{
  "num_hidden_layers": 18,
  "hidden_size": 96,
  "num_attention_heads": 2,
  "num_key_value_heads": 2,
  "head_dim": 32,
  "intermediate_size": 256,
  "vocab_size": 2048,
  "hidden_act": "swiglu",
  "norm": "rmsnorm",
  "norm_place": "pre",
  "norm_eps": 1e-05,
  "positions": "rope",
  "rope_theta": 10000.0,
  "rope_fraction": 1.0,
  "qk_norm": false,
  "attn_scale": 0.177,
  "bias": "none",
  "tie_word_embeddings": false,
  "parallel_block": false,
  "init": "uniform",
  "init_std_qkv": 0.0609,
  "init_std_o": 0.0124,
  "init_std_up": 0.0609,
  "init_std_down": 0.00621,
  "init_out_by_depth": true,
  "optimizer": "soap_variant",
  "learning_rate": 0.00552,
  "lr_mult_qkv": 0.5,
  "beta1": 0.95,
  "beta2": 0.99,
  "lr_head": 0.00948,
  "max_grad_norm": 0.5,
  "warmup_steps": 200,
  "schedule": "wsd",
  "decay_fraction": 0.288,
  "decay_shape": "linear",
  "final_lr_fraction": 0.1,
  "batch_tokens": [16384, 32768, 49152],
  "max_seq_len": 512,
  "doc_mask": false,
  "z_loss": 0.0001,
  "train_tokens": 132900000,
  "max_steps": 4607,
  "dataset": "wikipedia_en"
}
Each number is 128 + 24 x the weight over the matrix's rms, rounded and kept within 0 to 255. Layers, rows and columns count from 0. Numbers have three digits each.

# layer 5 MLP gate, 256x96, rms 0.191, rows 238-255, columns 0-95
131141160131134155124114166137121139116128116106103129133115117155116140145128134123130112144100143133123100128147168143114121149124116092135134143137110113137117122118072132144106124128162109126145150123126116129112123115145140107132152133151136140140117117150106118123147179131132139126
124150130094115126121138148104115136122123106124125129138120145125141094123097152114110129089110117117137113152138148135100134103147100118152165177104120116157126135146143076085105111134120158087098164099127081119150156097153083144128142139154113114143139102097110115115121141112113129120
158123134083129136116154129120103122070143130132144120114146121157155173125121169147114173095154098129080163088083121081125150123084123103141129145108120180141125128108095085096152143077126119055103094094125093116132149122121122149101153154145155141166085121110139141140114125121073132147
132097099142160132130162143134092159087148135125109175131154141117129127101112115167150141083152117135118140109151146095143140105145148103112158131131132133137118130153119129094138157121121142143093119104126103159121164157146131133149103104151110122142118131093113097128110102120110138118
096090130145122145155145125116101125123153135103139143120143125171121129124130150134096127125101161119147096135125153123137165126089094119174127103120183104159127110105081125107154135142121101139128158111108119138145098142137147139083061146134088189170118136143135140103143149117123132114
110123192117144118164150148055098098108148093116100112130163126136099121076143186131142109148099131129123114075118160099071090134128077103130113090172155113105137173154108189109114124142094178124156082177150163136146149135143119107174148135183095171109104128153144100160112094116112170121
134125155111098119151111137118109125126112124126116140127139153110150139114136130126134137147137144154126130130113102116124140127135140141143116126156126102122131122126129129113153123134138132120141133139142137096132105112127097103137117138120103104130101143148154119142117118118113130130
096111128148141150078143144118095106122114134112120097166093078109122147150140092140137149139091122125161144172151123140099122100131107113105177127088107111157137146149192137094102171115141094112157142113134103115120140152120121138126108110133161137113134144098105169119123136176164090128
150171106114172115160128147103090091128168149099149112146107150089137148141163146142145135153158139158152192116108086126183107112134140112103104107174163115126142125164142157139153106120113113122107116124147140115126113126095072108116063115125120085162136134103147123164126108081077146093
106136120134143124140134092139146121112108154117115143168130143097146138160154142142101153122113147091121119151112133133115162177086104084147131130137111123161132133122091106142116125115122132108165132161085138141133103138132099133122106142123120159162122110140084162102104120138151115134
160137120124107130116103135126145100127117114113140138117130105153115086108113129123126145137137115169127153111123087095128164127141139100107117099157143106133156135117128146137128141134148152103128124109101118124144139140094146144124144148146097134118129139099118131137152098138115120126
145165135113131126115187142121108151134112121126127111139114181130127109116107121132129132128110121122131148139134135099136135122105109156117131144111113099120129143117134138106135125154148148086122150138110099154112131129153154148133135132178103148098156101113125143076133111147167104141
124129155138157144100121129129137127129161115155150132112147143113131134128133110110159125137145084114113110123116155147134135140141133116126137128128104142133113144122111108127161131115139131141103134123158133135136115116120124132142103129121106127138140148138123139133098148144172140107
173093145112127155171090152186117115140135092141132141121153144149129082071152120149136158190143114140134109118134098118115122093111107122149141097142129093131176146135123138140083145100109141125136144075118106095194142134136170139096130125117121052146159158172149103107167130107113106142
164095099099172132107143118133123168079108095111120073110116115143066098130120112125191160118094153156119096119136164162100169151098130092130150111134103128130142180097133113108142141161137152075179171178096110181111159122105120094125137160109144162141143150075096123136153089174194110134
201125148107155141119135120081133138087081097110110070169142143177053112126104137131127125175150131157109146104139113172133142143110084085130146105159073123103128150123147132108115100097132165068188169117187120193145124135144076107116155156134132112097128155104114152152142090145148155111
167167113123125113179150159086127050118177147079143157083149118155116107128126148125072110093220165120122123138154108176163174142113119124110107140163183163163164161142104149094156085129145131113101139096159150203108130151170187166124112168112084095125141111105134116102130088086110102121
120087164104100138151106170103083153111078113144122184114131098174173174159118119131090124124157118113130131164099125147117134152134136095134128149075119121105150093101086106149136131137169101124150156153134124132148044182104181146150105123083084094143134152147128118118128185117122108135